Weights of a small GPT-style language model, trained from scratch on English Wikipedia: width 256.
Each number is 500 + 25 x the weight over its row's rms, rounded and kept within 0 to 999. Layers, rows and columns count from 0. Numbers have three digits each. The size before them is the row's rms in percent of the matrix's.

# layer 4 MLP up, 1024x256, rms 0.157, rows 160-214, columns 0-127
100:540487471472509498526523499468500521479507525494492529508487497452497498461513499488491535496477515519493475486502496507516557485520457506507492552440515507482513483511506471484524571512504512506456558499490480473478529458515504493497502508487486511520495526534490528488502526506497491467464488516494499472517543495503498587529467484519540493513515523533488533515495491506528485517490
098:537488490489515503458470467513545528483482484469472440501494478493519573532479437535500509502559560495495506442498479519487487511479531452490522504506493455495503482516510525536440515481477509544491469476486511472484531493510488519543539468525504529524511512538467494492473524493498475490487507473482516489471535523531472500494479477489479518498526468487498552519516515506485500478499
096:533550510537498506535520512468536493529474510508498496544474506552518525460487476444486534476493527505481488496510504554505480490535474460510463533492494497512504515547460469499520512497516480437503505471487487478517455452502532493502476523503532564487474542493504497494531496456513458488518507511479499492461469462503489445482499467507501505464548493520515500486558467540500481461518
116:505477489515460478467523467499455556547538511529498486505514549509479505499526523492518494475508501520490451492486498536498479491506488524508476541518535525493495489460507484486514519476502469413473504516519506510499469497500505516486485471516528466460501464485497508546512489455505466478488539520474515518540487505503466516535499473536512545535510487489508490452488469493530529535516
100:486521491515514467506493482518536492540484494497508545553497517480495526499487489488448512476474541537524473479464501458529512517549498528518500512469491505539476497482493469515498491504514485465479526521483483496535508436481512459536482513495487462520515569462506476568440515521492487496503529487483514499520515534434469521506515482448493523544500506495476508498494511535476466479548
097:466505551500550486489486475503521492489481478447515473480515478513487490484496508474488477486497497587511499515510442491482453494479514453502466528491501486515525523515483482468489509494485522488507519529509534500498534503481513498529503524501503478534531493493478530468480501526467517480492528523538491468469461460501520532485471487506530525497496491464543517514556465486530475474477
091:506535515505464501486516457517492484462488527502529494517454485498507494510481501506568481435447477541511542527541544485498498503514552523505488497502519453504502504475517511529492502504543486469514511528531480530476508503551478529469529475509514510479458520512504530479449529527514520506544511485478501473538525470476501490496472472544494482510528522555463487460492477472496537481540
091:491480463511506491515474495487528505510516486500461492463475477558503561577499513494496520543488529516509488523453484481468501500474556533498467457474512468529486483524520452526524494528489506464526531503502490491540522480507497521488482477494525506456505473480465467513485484519512533498474497480504522445472506503518497488456489461473517511500474474441525494508544470498505473532495
099:501501501503495507517456524509505445488469517466519560528476464485507550477493483466493505508501505492477487507494475515511505506478503469472454504532451500477507525498483537522510514477526510520513515466492554460504516422543520504543529523531524463515505530484522505512519522517497466466530512546495456499449493532505476507503472504516466526486464528497483483488476470497520484488519
101:543498526477479529526493531418487466536503495500513463517550458493534511504471473501524518484507542520500481523488540495517513522509488533486520505537478471479453480492511506469519518521502500490505505469490485526530519502513529504521517489467498472534516487482456522500481541534446517507523459518488549499493506495469474546486520492460476488499482478511470513524519439498513509487507
104:514519473540495481523459468498479520531525483524520472531558487521501489469526470533514476461486537474491529508535513488510554511509505486453506491499505481507524485484521510516451450512534506497507524513529475472509462510485480494500441517483506541533510506480498490496506515503556495514461519540482506492493503520494497517471463478475484515474499457497521520511496508520473510503546
093:498517493481522528506509495445498543475487498527474527539524488477513451504436474481498528520436499511522520477486518474501509532508492484458476547496531489508520533517493501531494488507515501472484508502469490477488520544476481522500518503513545536466481520518530451496480542484493509468489495537556492488509523536555526537474446514465523533476495466454511484472492455487495516505495
097:536496513547536488459515543505526504480491461561509550491537476513527529464475462502472482427525499540499505552518499488495505543506497481481505485501473479491457540510495489504511510487534513477464504549504510491483472484457505530465524461497504503508519480555483502494503487505509500503503505486506490510483533543513485486481481488519445526500513530460455524521487481520488504521562
108:477540478518552493472522471491499489537476512489486481498497471501535491487496453493520526490479511500481462489517522491500509549505498477511498483481485490519467465501479519517477457535460509490458533504499541496502494497508497540472524500474491509495534449478479488504491491531527476493494513507498536523491485504480520479501466546505542482520519498553471513527523517498454470544535
103:469521492503473472512560542532542503512540510521473532448512496502473490508454496476502508449496475516521526543486505500445508489508498495475474469506485495504496498494506508531480503521520487475536450454506481472493544499482521511514486520525478469455451489500505459488481486516511507489523491453462481491509492499528504498512504500505517523517504487483484489506529470464547483514461
157:495522524554508513496458505483481498504517456514476508498472507524465505478491533508503529480492494496494463506534500492498549512484468493490495516512495482477522495504506484553480474510519498526467535494520578531503505534480511455498534524485504483485486472508498497553512487536515512505512534478453531508513488503494462482524502467500501527522499448532483467547536541516494538524505
103:515508545525497497512516485466470507504452441533503552499471508498488491491503495502499501519454462455485525504512489484481530489533477507528478482507551463491499490515527499490495482500536504475560509506472476542547512492471519508512532495532478502506535498492477544502514527466523461483488514532471501512520481521490462526480471531495489455497506499493558470508556539484502519527519
100:484522495484477453482515519503433547474496514512518473497501517501522491499490488516517484459515517524514502552533515570531516448500515540513509501464528502491472468539501550468467533488505486473507463472515542503513493496488472511487517514506530487511510471518472530496489493523531506513545474478520489444487513507483439456500509524511468507491520515496475519526504501497482497477453
095:522461528534525492538512535468530530523520549512527492476456481502523470501541502544498487477477495486520468489488488510519488486451518521493522530472516473458524443497516501491448491495492522520449507486523494465479524483523493474484481524496452487550465486488528486507507510493503529453477528490471508458549540509488447500503489456508464491507476518492533527481508484516504520543500
099:514480534513493491522494458508522461505500454485478504509503498459514499476496514504530510510530490563469446550512511532482525466505469554540510492521489472477493496507553485477501509496482541513522507497501506512500474510485507497521473477495463493489511500497568511487499521475498498480561509495522520485497488531468472455488520474461515547497549474462492521494521477457467543506502
094:516485491506485529504446520490554524510514539486521479485481557505483479524537520485469520535501505472506538493506514493530471513514468504517518491514458511506513504519513469493515480511517460491559471486519440498504485514526530487518532501515525492491509514476509478456503508472490435488470515498498488511550486454451494481483494484507493540460491461502532464484535519540509505520458
098:502528511479495539486443481513485521450488487482506466537505513490482481508529513488486514498494501521497495549567482520493527505507469463528490508508502551509535522522517478513490494487505481472519473478493523508500510425457509510463454521544486507488450516465511519496487504486481481537503507527493579480495531497482477498511488554562533487458477494520508509495472492477540507480503
099:503479506498482465530498489503539493507462518555481516486474508511488527523497539479506495514531518478477469522566509471507504492482525489594488534507529545482487488514519488478536419514493503489537478554504473499479494510488483481470458502523550482516506444508438492476470502478486514509461463547491532505566535495492490526496507540464532490508524510472482504539519457509526482541516
093:466552529506465458524530521524529496510486480500494528524475542539479490492512477543514460484455492458542512528505497482509542493540498479489504501506478527523519530509471494454504495492517512511511533518502500491505508534475474513508467509558488473441520516515512507507536527476457482522558490518509485491494499503512418505484502489508497524488480489441481498511488507461519471476529
095:478535531522532490481501493540470497495508516505463501541519516466530508514546498492510509449490508470470470500474478520490485468516459463542494457470530501528524516494490503511489476531494483529498520514512481479484512494474505532505552461521477498464525495536477512517502530491484533519457467523513489527525453517472510483545497484513510504486465507514466539531485462496510552466514
114:523525526491500510450490547510528527488480483514530489420542475494510478512484550500519495496476514468486487482482481491516499525515530524500470492507501511476535505486523511478510413504497485524524499537512512460515479510506516484514485505511516507482472525528558517467493500468513509539488517485530523484551489485464558500497536492487497543508504503485493518492542504493490453479488
100:512522506538506516517497518473467462528507470504474525468533477498515484524484504512487482478502443479482525523493515474503529492524529502491478539493467505491485515546508499479511507471505514524515495513496479477507515514481481487544498501516489498504518494493447498490542512483522512471485470484475480464488489502524511512533508486456476464478477536515504516523509491521483512472470
092:482532511486519501508471505539494529506488480496500535468472525486507534518531500489473500470509519524519461515480520512498509471502504483488484494542526449505529501507473495496486495512544492497463526500448529502482511534509490525529553493536501498483530503473470551461513527495508499493528493500473458515544528522458463521513506500478480481512525454513464470507533493500476503469501
106:509494493463509516503517517536540502545475537506523450509457490480503498511492532467507497487488527544497461504450530499480487561505488510462498528514475491510514477439477524514474508507504507507513482481504495500499532561488510512511502474523494490474508504483522495469490498486492465456488515519526496490562486522492486510478528510511454508520495494457469532496533529478505503538489
092:516529506501498519509513443478510535457496522510511490460473508516508496508519545537475528469453514525540460493507530523516499507450483473513476480481512476491492483491501492486527466477506508470523519482500462497497534511473445515471498499467493479528525533470464494509476531520511504512483465521516526504505453483531474585498540516522489491463509510538474495542544487485493530505506
098:463528477524513486508562509509521521517505457540491517483523485495475529508513495492458482509493467519516469480518507508514480494493477493520524501506512476473529489505498486531489515490492501507499543532494530520542521492492486514508494491548499484475493500449492419507447491500487490484523573465515478473504506517503525493476495480453475519507501510543508511480525493477483551520490
101:537517488483475510531509536493464489491478494513513512498471487530479468494515451483545515499527488502451492509486507488451525505497466475487521517542495519479492552537496477476511477511527520498533474482473557501528478469476519462483513542496502474518531478522541545447534468473492524471493502466443454497504509495460473534522521507477550504471511487519490448473468538491495530494525
100:510484497455524460491560460454479492487520505484498509517505497479473462490500460471508480506569514520522495485514457483525512510499493594488495552526481476516491505528507438481467528522540454472458514511479492474501535499548492499516498496498532512479489518508529470518480503494527535473513507498504469480513508500513480492492513517572524483497460480488495559496481497525517485475510
096:533500455487500464465485520467519553546556455476498493500531515483479476540515513506523453527508481471546496473453551519475484537514488485518484445510502499509516465472505473497475528470513467493467466511507523470525515515460481530493475535489504491482553492570525524504512526481500511449494516515493525491470500566476499464503554522509503485453472411500450516511511522502510504498503
106:488518507445518510487499472511578504498512475475483463477535491504547488524522493473481512486470526537523518456461521526493450557492469475511479505528479509485501493514452513504508539475473480475470492490500512504496506481542497503504445501471517499504496501465464487498506544512499512520448487503480494477503512474473477490504528525497489511499501476498463462511525537513466510479520
108:459519496526492496492499523495539475507481486467509545478530540480483492527523490483491450489515550523468487487510498468474489455470515490497490468482470504520508439463529471487459529515504526502521527508512525516523501544491481482554538530452516505436536481508509541496516500509471488476528465477457534463505500508458501485530450514496481544513543453534481494511489518506496503464531
104:527481492508503477492507530491543441456496512507450443515471463526474502495494531481499488482482497522505509523537521476507510484506499524494497524524523518513460483520493495504456502465513511528456494475474497480478528460464492495536502470537475506479535472538497471517488452476505499494518483476505511472476524499504498545460513486521505471538515462462521527515501515493501508486480
101:506531511473523501500507527513499450549470500547476518485523496499464485489524534483499514508501541494503493505526483509489476549468490537483497514516457509487506491566475465476499506509536523463507501470496524506519517471485469490542537507511506560502506518481498511517474508466476503480529462479502505491492533480462484455527505510493509541456512521518474491520431502508488477498500
100:584519498506486498448547495548471499503468478486426499497521545501475519525458542527505466496540480502498458499510485491571502507529548493489447474470498509480529481480489496511488473513506494534507482492501513506515498470487471485475465500539510498546468509518489479493475488489540509478506536491507514486536514492456484502458535516506465520505539478458426525536531512511503502530521
097:487528510485497524530496445507502505491485513524517518521546513521463530515524533484497493481523497498425495489501486513531532538473473482460486507473451507483492482481500496491510543520551464551531487522522490511516482494527506483530450520508505489497511495489549511513500472525497557473534430466532530503516504511501496475511505509469474503472488514487509460531516493503525498449515
092:465472546476491476527508515544510498465468508484510489493517532504574482509525524466509504460466539459514483495550495515463503476497526467507522501498510492468477494501486445518477478495474522505507501475463475510487517489476538503504490505540449498486518498546508480502502512519504492496510509541471527471500487498536472485504465583519507501522521491431463500481533471500484478532479
101:521537484490521486460476540504519544535524526496532478515520482499544478533520525489470484444535509472497438497528481473485492545510491510554438504527537527509525465497519496525466542503481469512489533529529467495484491508451516499538488487446493511525529473484493506519482476453474466485499546490465481539526494454509489528517468494528540501479521485485451479493472475493480483483508
105:572554521530486506471479518501506533507501510523533516485524509508504485481509482489515505496538499526474439512495499486524480507527520499509524513519502495482521446496490499538497463528521488497504573509501500438478494497481492519472439515525537483486512492509476479501516503497516494468536534535489470533513500511508435528546504513521501432439451478535500502497497468514494505453539
100:513453523487514489494571564474490499483473523502510502433547495501492474512510503477526473520455523470443539467553512508507545487511523479495506512498562502533505484489519523491464507500503518486493515452519505515469502495496485497491490507503502512519481484507490452526504467477469469527455525519487492472526481524533490513520498477524505481535513527462443491478527499521500504517499
098:505455550516467470467484483453478508504501492510496466453534491473503545496472525506428531537519501539486489482442505495512537494503489523469513503507456519517513497518509507477510525499526543534480499520557499486507510479475478509559513510497520466497528506494457482506496543473480478493507489502498519473514477461446517482518497489510507474518520470486510510520471527531463534547514
100:493492492512489469503512534471491539522518522526453485501476504505509500455513493437518492518506486489512488537536532512502459468530506535474519554492490510481507482496504491471475513474535526516507506462551486466490479507518483473532556494513543487448477495510470490475536507514510523504515531508469493509437492523461471463492525485502536521513463498526568494520456480472517491487455
101:488484468514527490518475549481490518543495454523526478469465487527482484506484562532520453498529511491525465496463552504498516485516464489498506493516522513483500485490482497549524513490493479508517508523511508476483487500525520538506546525487514464495501503492525507477508496525509523455492493550494490511501513477432515549519506482495473528510497474480501501501498461514521489455540
100:507502459569454486495520480500502485533534510492524491501453556482515528475535501502505492485483471503501519523542507527542481470471543493490513491476501492483519509520491473495498513481478485491452496483508494524492523513549517506547477517509479498504532490477460534516529505487519550506478468527510479506499503489454492491531514503479477478479539469516494460514533478493531497524491
102:496498485490569537505493473478474510496522486465493500503495464463508528488498534487500492461479496492522479541488547521500486539489446460494486477510494530461547527490520513494471514516532519504456556471540491459535465466481530487479461510493468488528539492530465521545513529535556427488512512525467492498542494494523501503522524514490519510511486491506464515518474495492519488445486
107:518504544471493486510498474502508530461509467492540508513503541461500510489475500500462509526534501527474488493531507457496482561480516495435531499468487510493491460524505487482509477490484499556497520486498486519488488510516501536510459537518507463467469446476504539477480502524485443444490466473481496489521473477510466498482484556508503558479505482468497505485537501507511492541486
094:518501514491482520527467475496482489475471487487562502481478538466524519508496489448476554471528478492541508510464521505513459518535515527495483538531513564477528491506503498493482496502479479534485481528536504497506504486488511461511512482485469508496492542498476523502524442532522491520521482501507502519467494466479466499465466529561491492514510486515497492512494514487530474492533
102:528500475514498498513513494471484517476503487503517524497466494489532488452505503488492492487488528503530518485491517452557507495476540496520547504474504509446494547524463437507470506502504524474523538508484509465501528477523511529480504505483504526521539530458497511530520499513476449480503521519537505486489527509490499488477512490524463516472505479506511529520485536535510477522507
097:474529533548443541494514495478514493494527502525502523480488502509530489500524474537525493507519478512486434518480505491502507563429540458467504523489467490480498533518497482520513524503479494449499487465487507485550468523475498518498526500507521508494490449458518507494503486511484491511507503539504495473506503464519502494490499484514448494522550469538538500483537504535491485467497
098:465512512482492487489473508473519538522550520497470493520516486442487475477508437552472516480476488478490514519427469547524521544526465533502526473496475509476489484505475481515497508513528550532524501504502475527461502498514515507544498545503468507449501512538487458514490506542488524524531508480522529489457503515488513475505512487525528524483487479494525512478549506551479469500493
102:534485504465535477502498509500495534463484527485530503511509487489512512519505532537448523463515501520522513537493513446495495474534546506483455521488517495491464511479499523478544509506499486509493513483511478482523502471512477514506532501458520497520502500498520476471488520559475513487502523520499550468542496483516488488497487519526495490528479500458499484529507504489491524490525
# layer 4 MLP down (transposed), 1024x256, rms 0.0812, rows 160-213, columns 0-127
108:513489482484527532469513542460469506518526485523496554526489506460496516503472556456491488535477495525551505513493482528477471497473473529502515524490527526464503471491486482499511524458510509514534495492522514521429502496509488524537490509468501524483513504452493484450461490559489479536474505499507463491489496567481506520456490467479507511535485530514511492512473463489497540478534
094:489480478472507508496500469492503480483507538531504508510519515487487508517527472488507476524527547491467509470511497504476537529469527471524527479508531536510492519454509477517524473456494486538469522473453514528489469520487527483494453526517524493480508543461464492471510494496489479459455537493498526507460503497475516501509454565476494514482496524451517511507488491498481508488541
091:559478584494525458494520506475441481493473510527525453496500499533479500509510496499496512517507490485486503501483477503493507527492501530517506491498467500498479545512501485473534468521487477463536476535530513520502514516499495482520465511480484505506451492540494500537498503471491496497547458491494519468477519513494478482513525467518486505525502539441472497476557503491534479542526
108:521536416466528468476478468505519486497529515462500489492542466476508479492515515496500515496502501511506508497498474505489451511505493518541504493510519529518512493483488499561483496457506508496509437536518504505545504508520505536480490501474500503488449497453516493467506534522458468501470462448535464487476516486505529484487524510460501493471527476520479503510506499504513474561502
098:534516485465490528532510478502516522517498510502493527508459526505492500490469533499524515471519498511528479508484460493544479532499516524503496460458494507498554520548507494458487510517496486485526517473545469457517503542508499474496490518486464452510581523458468511502490471506473523512475488468519537528483540485503465468477534469506446511480454508487486549508506465540487497503516
092:553478557557508503495509545476494518528473481520513510505472505490525462467498494519485510518504502557471459482485501466520509519478504549513478511487519544543498502471525514509475467496501543507488477504526523547489472477472500511492511532506481506503505464461473503459500476494480439489489488518528474484483466474509495513511496510493530513502538484468510500513534528528548481502455
093:497468472505508496484507495474503518497479485444469499498496488522522531507499529497503494449507509521502490479462503500469497568515534495537535507445486523500474521497499504509494482481506496446507497537515546530452488514518467482512508538477491513504492484537460524522527506559494521480514505515472450526473478478472516536510486517468529491489495497485511500494478467488486488516498
094:488484515490526509467510515496480480503510530438492510515513512525455482481463497502478493469502506525498503521508497489497510489533508485461547548502499509508504507450475466489508473531522490523481508452499478487471510513528523510504477495527498480557508510492531481521484477509498473480495495531484460512499472489463529529535533526532479488507484516544507482500481508506496506500517
100:470460484486472490542526547498476521539499485504477491516465513488497509449505490503491527483504485455494464510535484524550509494543470470499524479463494554504478492537476452530412512510543501538484531550498482540534486512483508506513503513478508530497502508494546499556491480465495543498512492514503505504520476542487491456492515519474498467482461498482505552499502460485486515470466
107:464504516494463491559533456468460517474487541486527464514462505491545512486509481470499498507512490512493492476470459492520490538502513519492503514491493490469485526516498471500501513509474489472540518541481476451483503535530484480487479515514492522522529474520464507526529505497467521489496484563515508501480510497448520530478521510528517518480501501500492493528492496539522524472506
103:457513498500501500523497529528495480467495441500463493503471504472512480494523495447506445515478471505495483460478482504500519500498461467502512468508510519538501533487518498511523462530489505488506484526505548482452541448541451512453496507547495494522528547505497542508512456462453506465522529454508514537547505477487482475514505509475533494466505482531502528484493488502506505528515
092:490498498497497516497493472500486485524478526454516504504507469522456496497523555548486500547456505495494542493494490474533468459498503506488480499497507513498507505492515517514475513514511482512484488505512428519493499488501528498479492473508472525480495537468516478472469483476499534524493507471434476487433526501518516487520440507469485511519506492492495525481526483521575523516482
096:489533492473489532483508515535482523458532540539501467504522512534443503513511540514506503441522485551496534504465508540505529579508484465474496519490462476502503473516524505470527470491501487516478485512502480502480503514518514517521517508469495451458493480511497540483458512497531489493479505534465467480541538540458460490474490516481533482538467509490502498518478526520497497498467
108:497537465476520503473508512502480494486533560522540505478504462547514515455532515549516488508493506522480494511489472513473528542490510518477514528506534520549525531472491556524449537521514509512528505530455538486466531512497488513495490496467506474507516462438516509504499494515465513523498475539531494476499507473498506482479529524485504492507414478477507505513470453470489487524509
099:499512459527512509513545451476481488486535479527517539507514497504504510536481501568516479457519487511544477469492517490544513490515533478504512481492487531475477479505509501515499480519465464469480486532458510485467482477492472506457486512537493523527520468440494507463495526547537509529521477497481472509509510503542547527483508490507504496538503490527512518476501454463472575512492
131:510529521543516528475476495482529492537510460495510507493466524495491516500486528487501528468480486505511493489510515481483513514483485512484471530520497472493472501514491497548482474524503509528510554490503560537498534525489524474511526523491528493488493469522511476540512480511506488505516483496459532482516526495502467508509515512491488533522527480513483502522542499502486512494496
097:499497502521513461492534457475496529510488483503470522436499536508512477470517466518538503552495510486539503504460527485491505515535477457507490504484466499486539502503484501525494511518502495471430470501507480499469522486502473482520492496494463510473564480471441491483524500479490541458528434504535472516516489495519506502460485519510445466507517508495483478538517509529513537543486
098:512514492511520491512500494454493528529506502557500450524505487488505522522532519471488504499516498453558492502484539512512484485490524446516459466495519495480503477476507524512473485511505507519510501518472512538539507502503511505472496517496517471465469483511524489560511498489475467520508500504488499503483508524536511497540488550513480488483557504509526505465443501533525501487484
098:508498547468518496455494478497493527497440497463451525492544497533519449477510458521485461534473498514495513482483475549498470460469466498553543494496515500529494500493487499529481509455488456488488511496501525489511510481490497549492518502540530512475521543482485513486482486516524485522529442553482487518513457494514495487501528472515528509480524508527508497514466515474474500533523
097:522488477505493503488489491517479513547483489457525491504512473479535525501468494518522491549505522486541516531556521507474553478492531512480502501508502510515486443520510536465501471562521522487484531460464503481502523490499485490509474489526545511462510511464488481484544507555545496526504476522492505515534499465445505507537518552502470480497517510497526479512421486506504497485487
092:472493508490492477541522451528510505469501542483507467477471497513462514475482507491515514489520509511494524492517484499504537488459490518505512464493489542492498511519513558491486504483520481521497502520498504553485484504445515538463498539495479470519461530510487451463480517481523522525510453500513543492496483473520460485480524471487520548497481482479537509527496480494562551501518
098:483470497500498496522527517516499453486509501488501492513502539551500513475493523505476509522464497471509503513481454474501513505430523501510555472486480472517508430529500526476469531515527469501478516511517513510533493555509516523525537510517545491493520513526504549525496509487487508553505520539526543510512466468512492507519473513487495537511467484503504531496489525514487519492474
098:480470532524537583488508516509521495503486490502495468503476502554487480499459503524559522525506521498502528500510504502462523508532519478523497500507524503533477506503522536528527495496469480486513452491498555522514535499500458462507528466499489541494436522501491460493509507541506533470493537500519491486491509479488497499477489499479522479511484473480494511475497501523485518449472
096:502478531518491510516511492423468501523495520451463533475478488536518489507487476481534525513526494495507459505437508541442502429487537470511479504507486505487473528499537518485524524488468498528502468472502472496499500550493489498521513516521510504482490518527496490449533509534551502487514497509472471505506490503522452536473506505518476487557431499535472518508483506524488539484536
095:511492492500469480525529487455494426481518493548478497512526503454510501505524502489495459490529494519437524468480506498523525501500485499533493521472469470524447475478502520522518498474472461540461527534501486504530546503450477507531484548502504539485476504456474547477530546518490491512458472514508515469517533504496512489506550518488515535504506511464542524515469481523504537477514
114:533484508505507479455564495491505543527498497500489539510511493484527481477482496497475469532490486457492514467484499476509492502516527485531537494513489499509506514513492498494476519410471510516464481453482488496501485528510513530482461520496532534545513487484547542484518506484541478502548506520532530463495553512469489512472484527513512519462481514503476508529446504519490500509506
091:503458545491505522497489462496478489466503562485497500491460472513449530488469555515494522509477539521534496480540502513488522482531548512503496515476498504460495483457521509486513516507524522554504488481494523507535498533484519523492496499511468505499469516450570501485462514537485446459502520516489461551499486479497488537501528512498506497502537469513508478490497483483534473487476
096:466468494455513513507503513509537472434556508498468497505555510479505502482484479500515517519519504469486528514488516494502504507541499477521519539510500479503429494494491520487520489489504496496521509460493488493482482473514494514517526482487524480522492514480491471478480459503499517533479511469531568484503494508494516525476492503459485479467477502473448464501440511493516477504473
104:491495551547466476547518444457525516538504492472488500499485505531503502476498481511506494543467459504505507474463500456506482519495487462518538501476483488534518487482536518520477506452479540495531455497512458462498500495480535537520499456469507539499519517461494487526481479498506519482455533489479478544514523474507508476489534493456500515514529500461482521544476507476491482499499
088:482457511466475505489494526472468528521509502464505508479468477482473514493525476499503483549459562501469571537470503479483452533512464508516488470488509523456471470490516494477477534513502452529509481507515498511492560513505481497515525481547485511527484520458536503510482518530461490530536500498501492515454499505532568519457501513499557450486495514517529481531484487507479493513485
092:533545494563450475545460483491508523512493524485482530502496476471530488473472488487520489505492552478488473506487495488491433511520485541523497522488457510512525503550458507481485521485466524494516507454506504498491463526502479533498515474484511510511496524536479494508474492535548515513519533560525525516467497489488461435503498479475494489485475502471474524509450464484467532520488
100:550529512470531468501559513509454521502478527520540504478504483507505510513479475456506504530513519495483514491473518514493486455461474512485488458500514511470510507480471458485516547482471457494545488518535481486471504490475487474494514493506487453457500493500509487530511469509538468516485469555511503483464495532498522488519538515461481552554526506494522514545522503424455503514458
102:483475490486521493468485506491467463498502502526459473530477505477471435484529523506491485473543535469499509547520481497491502485511456494576497516495515515545523544522521507520520528470495464515481505484534493512462532498537488499484521477496537497485492478549484578502535487487450497520487521515471499528491499484524519448515513521502518538514480506490463512488458509461464481489517
099:525505526499522515488489489458506470519501464507414491484462503486497494502519479514479459495519530492482533487500468493528474511503463522526544518477480466489524530472523552462525507502489519517486463493513519504502476562480581530513509507534519475514504543474505477494494483515496449445489511480532481524506441475459495532421499463479480465511469537466486544548510459498487492472476
100:485535525496475533492493537434510504521524473497478517507495489514457512506486533504470510527479512463499515497483475491513514526513475507531518526543509500522485496515564534518495509487472503519512454545431503525525529484515487491493491525532542491491505485498487510482510517473463471496474500518504473536479476514470501466492501460514472468514518490478447536483555521502472477498476
111:490481489435480472474525550528473480523477500505515481448536501514448521523532507484498484548476564498504444517514482554484488472482505503477530528507496497542507495536512499508527501529477535506496527497513548546473527502495489487501484491479515504484543497498483472522506525534505512519505498535482520487501492513504513460493449493499525474544520483476489518494508485493442467507485
097:508501560512497478494472515502524473523476507495488535484505489523529481487503453482506498497486527534500499502527488519492521494520500513506480520494488529473520469459506470491488479475473515486518489518533526507513444532498560468431489489466467489542498487525559466475549538494536485491529494506480507494467509509488513526509482495482497516523478511509478507499465464491525470481542
100:514477466485539490517494487505516511523504474503517550453522516523444523488489549514535498479557506519511513497519493522459542550500496498529493566487529561521462475525451456507494483496488493493472490483516470494518512508498538466504504522464503506497470494503518557519534513490482487512476459484526441504509480492515532464504450490479483510462544501446485523502492485517484482500493
100:502507484498500482537471524492532516532482499503530516503518502537533508498493487513521479492518481552504504512462478534508466426501496533502473550516484489530488537477488474448522488461484473488493457496482486513488505510461490525485511514490515549485466522461479477501481491514511513512518502543518479463500500515472492513517493497460476530499464484522560488495461489517517477510525
104:476521519517524493505546512536532499472505530521487457526532505538477511478523503507490491464503497500525512478493492515469469510509494497512520509487473487505513487539507506467480492498490513521468492519539474466525481540508477512524464474475507512470513511517525501475518504436479542511523486481456495473496494541493500449504518481492499507474529497499479473484498487488499535545475
088:494522478462510486475484506527507493512495532465455475513460453511543513493489501538549502513469466509494491476522454454459510498553485485519478466513520493532489479480528554497489502478475474468485468506519552511522510499499517525495518497516492463513529472502516545531503472508538488524473517508507540518545533476499499491500468502513515535474474456517483527477467484500497551538531
102:498450498516516467532498478536482489508525514508464483547501480507494499530505534459495506511533481478527436465534475524469501494510520469523494502523495534499481482525503488508458493540508504492507545512529448528479448534484538474533480466495497485524485498504535509464501500510516511556527570516499512508486513507457549497472502450515525490523514538522494509489507518511460455483481
108:498522505487462539509484466513517464534494465502491475515470519458514477504472509564502548513494529526494508495505513537491486525522538486530496524514478456520509527562520522525497504478540464537510520516468476524498466531500510516439481532500469501476472542490522499469495509488513542479471487507478530476451505518498508511528489521535506476455504486538496513475506501493482495528543
098:488529466476507504525474509488484447492519501506447515497521469527524533521510527459539486494460512537504494506476474481504501469478505468474471530480499512502532451481513511516531508517488488462487475510510511473514504484503473524479542533528500512518460539465522498560496533472486507468532483479483484530507467531517452527512528497530523470492480475490513477523533522503466473504556
097:519460509480516488505460496488514463527490508504511518555445528529515483516503502503529530485526526497540500504487476520508461475488508483520525530504511521484474486484502517484529531518482487492572506480473473556515504481508456487526503515484446512497470519520533506473494501472489526467442495504512524510470454521523543488480489511460510496504507560533494503482485504530494482468503
095:502464507520501472516536498486475450465500508507466476512467534536469483514502471501520465486503516545485479509512522456493465513482516443542523501507468512536493530486493546496498506517486513503481487481494452518506485517486516539506500481491525453419490509519502507497504507512517496522491485437554531512479502494505504565493554539500524482471472501529444498530483493516491523516543
100:475451516504471524501496507489485474501523519490545498501470508496489540486522505517508489470520503448522513521507479530457515519506480479504496487499511504541510478530502513539541481507490513460498493492491496514487479474489546486535519504504515454480531495512483490532497516501479443468502530501503489529500511556520528467468485504497497473504484535513491528551447453456467525480529
104:536541480522499488508501545520510519492533503506509479546546472489472488497483501458495504536534492545492539532486494513499533462461533480469462507505472506497478469513524513544497472493499473469544542518510509489476499498495539479557474542454486524486477476481548486488469507538492458506490429479449509512515496535551516489486501540503540467508455493489485522500529525501509487499493
102:445507472512485487474522487563509488455494477482482496482529495491507483506494479553498505512502478490450492482510500522509533465557483463499492479482505459488493588469522476552484522511468457518545497531544472513504466536492479503517529500485510538479511508520501488493531461488481486520456471541470498477466480494506510466488528554485485508541503516497475495567478559482497459483512
110:509496505491513487543529529460491520487498499463491475499515526460486525504512507499543499502483529523490523497514525471488479488496528501493521508522516476513462489476502488508549539517493492538484483486505493506543488464490522475540463530514452457489475488541527484508517480500494515478519515471527531537502479498501522495502448489502481507529484534423515481519526520509490512501487
094:523496481503491486526506510487508494543532486538482515517532503486526523499491506529489556473545535478485458489491514515505501478515512524463557486510516511515522508485474484506504532466540533455469498521495470513453483463499493527485484508488497558468533510498485551509502531513468511522468504503540455503496528538478476505452480536482509478468509514547488483504466529521553493487502
098:487483516506513468492474527553495488489497504493529496551559515516447522515500560493487489510509522481498462493494474480521566461457487522512481474465489502520501472500523464522479510516518523496513490529464475533536517520469472515520530482516585499484493489546502506511513489493535526498483526480502504473504469504491545514483515497506472507474515449515503526505486513483525515512531
094:499512476464497513531504527517514494498470535464520565507489508459496514535468530520536495533504519488475453482517487482496529512448487500476502541475532498519517463488502506498482498489489493486493467475501498536482489506525477503508490507535526509442527521467478491503537487501509463540462501465516548581517504511502502513508522469518507534478469492448497473481529515486503491467509
097:547456492508474500526491541490522475476504515515506487522474535476483490499480494504472493459497471528494479512493511523531535493544463547513531490526464514480523488488482508509520510485515514523542532527497514498484501479488508517475477546493504487541528514412499515517543519523475476476507506498423526524574470488472505524484488499484554536510469484476515497465504479494491546494485